Part of a small language model's weights.
Size: 8 layers, width 224, 4 heads of 64, MLP 896 GELU.
Architecture: LayerNorm before each block, biases, untied embeddings.
Training: a variant of SOAP for these matrices, 393M tokens.
Each number is 500 + 40 x the weight over the matrix's rms, rounded and kept within 0 to 999. Layers, rows and columns count from 0. Numbers have three digits each.

# layer 5 MLP down (transposed), 896x224, rms 0.13, rows 33-45, columns 112-223
606376388492437447578525471517503468557483453531468491558517557511428487473526394450464555486459554502563450493573539562457529433462499531492450549588500475429534515566500440544515610564484504515503499494545552474581506569534519479435493539487557545451557491540553414507529523477414491539471471516506497530470483503510480454463494441467
455448505510546521457489447556504466487509472480501533489444486526505496525454497467542444505447465484498523425510465511508490462489463516506487560475489520475489507514490456517512489489507472508521502477516552483512466480507486493487501451477523457495495528534507528450495525489492482493522495514474473486487509494486552476487528474469
445541447442428465504497551490450473507499505496521510495480480422409478415516533569489565484577435594516563447439534526505564480573482508500506580509518447556473498464442472511488505524504436489521529523443561439458520548439451507491510572464536408482456539482477410552506493472481477490504518529455537488492495478504418516543462482520
462432467533485510471523507450538498493503557505531510493493503466449544540551557517498490513499494506520474566511486432484471583527424467489497508379484505456521482436441525601531477470480462523511487489457464485530533439413588505496565535519545450548641445430565476473454466458542527405493442465418583535529518489486511494517487517458
492509561467512590501499535530449473440429476518470521476533430525462471512517470529454489556539599488498573486467503486563488532504476472482499516445545511464483470521494558471501495513491555504516531404535469512556507551493509540467473470519553425549584510499516496547489515558493510452438456504566540488503488535526486501533493562483
454545494560496524525512604463454556484535489455439496541458524465502502509470514539480560534437549472513541464490560466428517467524630488475558469546444492555487478552492472481422413527538500467506517471571484549499479524447451415454498587463543539463539457523494501563478437428552511491483491565535447488448516469455535578570436540577
494475450529518498616488469438557509580473536441487542589454593494595508513477459538494539528502476575554448503547496490488451520505467506557470479457551530488507524566441531482443494525530562458452522538558487514454447506465536435468539477410561569488498494425471463574389510433514531476478477518430580506542452448446519520433498510516
479502409517471505468530511418489534500481481497477493448451429530598514470491534451531502596439496503503502553528529460493528452459544509465501497540474500512470572485606468440480454423521455549481478506608453493430499498496453476495515580560442521514474468464410498571539469466504568510394582468441474490481564568476507539436533540471
500462534554485465516541531475490499458524475538439481554533457476476589581496460486473449470499522491474448506509505570425507454519440491534484537510501513444517508462545510527553454467510497454502482485543439522483497541419564515481504510530554509452473530521513397473473437527445478431539531472526510523513509494461464557502479495547
496517459520579529511449501503532464530524487472551472492479485463520537536504578403442554567452467549550500478533487500502551487458471550517509475508415517542598459446499522520486501498457508497568477523531507459546453523489499531511415420526523522537538467565590601458463454494464510424453484493514448510438533445533430498508512520456
492424490497471473468468536508524524536506529421528489461514446554504461543522424504424517560476469597449589498463495502490511461479558530540502522519462460535516519524551545506510511515522459547535454553560449491524528490520484541511482529523534517537466597503531504488514484487509545497530479488514491486533551503484449564578475480453
572521441433493491526500559420471441476529525576481501509505420484481386494456465574507475473510481469556432560510332523539467511476416548573566464541425508567470498488578521444506410465434573422401602440484498460461533554535437534373415476507473523491427538610511537517438514625425559502511491489522521562428526519528528386476485502446
462557503505455489544517419493458432459469471538550481476522502539527522484509424479546523511458512459441560498564502490474512502510547381487522439537490442436475422420511486471519489487544531479473454506488454501502562537492436483523549559495523492442451471498520565424522481485518525523502566438539449508564465492482494460423430528538
# layer 5 MLP up, 896x224, rms 0.117, rows 34-45, columns 112-223
520525484529465567576505542481482495541477440473489490480516486480468418502451504524513536469464527586476464532465565439428518557517497514515504450501527494479518482515521533501497524527558449449522489510507516507491496466526556543540468504516432574475522504470571542503532572515527570435445504448519530550541524477562464429516484547514
556499461507574524457492511496578540469478475507481547407470494490490528432477446512493496492475443500508466491487444544502537434556549501516574539498480473498560556434544518503557521507560477535542503520429458521544485498505426511450490498485534484471510523528505500517474582545529503511457492488448536458459528530489458497521452511529
535579517461472450532400473458459554545546465440471590527482550403577473464502531536481473546588433494580508516461509499579498549533543463509522504523591457431522522565444447448542569554506507469514482481451549496488498491466493548471466477492552606465479525517493505520531539491506471521558482439505441534448521483490583519468502583469
459532396511531545475520510477545471484514406511525501523528656484488544510477509507501495568496452502450480380504502458474437568495537485477461517511523523561479525496476540597495539509497531522463488520487495504409501488535519517535531552457490484514558596471458506503466496498463457504544458483492509493502556531441525504484469529462
442565493504455548482523497579547508471498466485514565539486574475505443476457475495435509591531501603541440495488526593487493510491541518447475507514460407497495543494469505484496532465499519520602444553501400528445463537555523452496491484502467477534527484442540493447524460469530545453522547512514578538471491417481531463442522488517
465504401411476439539509478536495484540409376457547498498457501515519569504552438472612477586504535483521576438570512533591547415538497497460508492437539523573568456453412467402528532516503526509530513552526504537490505481522476541559468484529515539549411474467418529502562486505510474495506536555463445507521540481483465433496452501462
567436515553527443464478454472473512497609548503426439418452458456496464552510494482500541529524583479519466548459476540485471412577484502578524525448521569487551454487576516513538515510543509568456514470487469507553458517446498500518481500510485526477507516553490492479472407594543517511517402548528528522512533547517500458509500418402
430480548551559403490437480525497463493494451460575485521509534488429522495522524483522554553580483484526517509539539448550468472508561507542443435474509445550563508520545533511611563469527537524470442510433490449526487490583510537503478504490530522477540555556502508496503524470514539516479461487540537596505465489513486465481475435489
534489539528456499448491487520470551538537457497466518503546550448494490491544511541469505476506552448452584504484498503583466547525529464494507582488550485481534511524489493505458561502481477535514539509455502588484488504523512504518530519482530496443491470480437461493502538488539527497505481508575491414529454496460495475519542492544
512568547561533590536466488456434480467573520458470510538452524425474509496492460528495547569458495439456507470564554447507463559488416429467425482506553462498439496479505469495491466432494555505534567485445494512493485467508506471510536537487500490552500486530463526372536506458468486527512465484496501531488521524487491483410464489589
534480516424485537534507545505502492428552436537492539482504528518499500530468467447518481414469553605555491478538462521516522593528462520492514506565496562440566570508494583493551466486488461478521478473443468489510446471611522600494469499449485474473479422446517395539473463493419536478511455420468489551481554433634478496542509550498
524480557557453443470563497497453483552509504478484515530487520507426515470471458462506442442558492420515518520480501540542520479553586493465480476515534531529531438475587580453446485536505443429472426545490464478494473539508440518478502499496494559528536530511538553482544568466480494555544557465502445492442443395517524532532509455425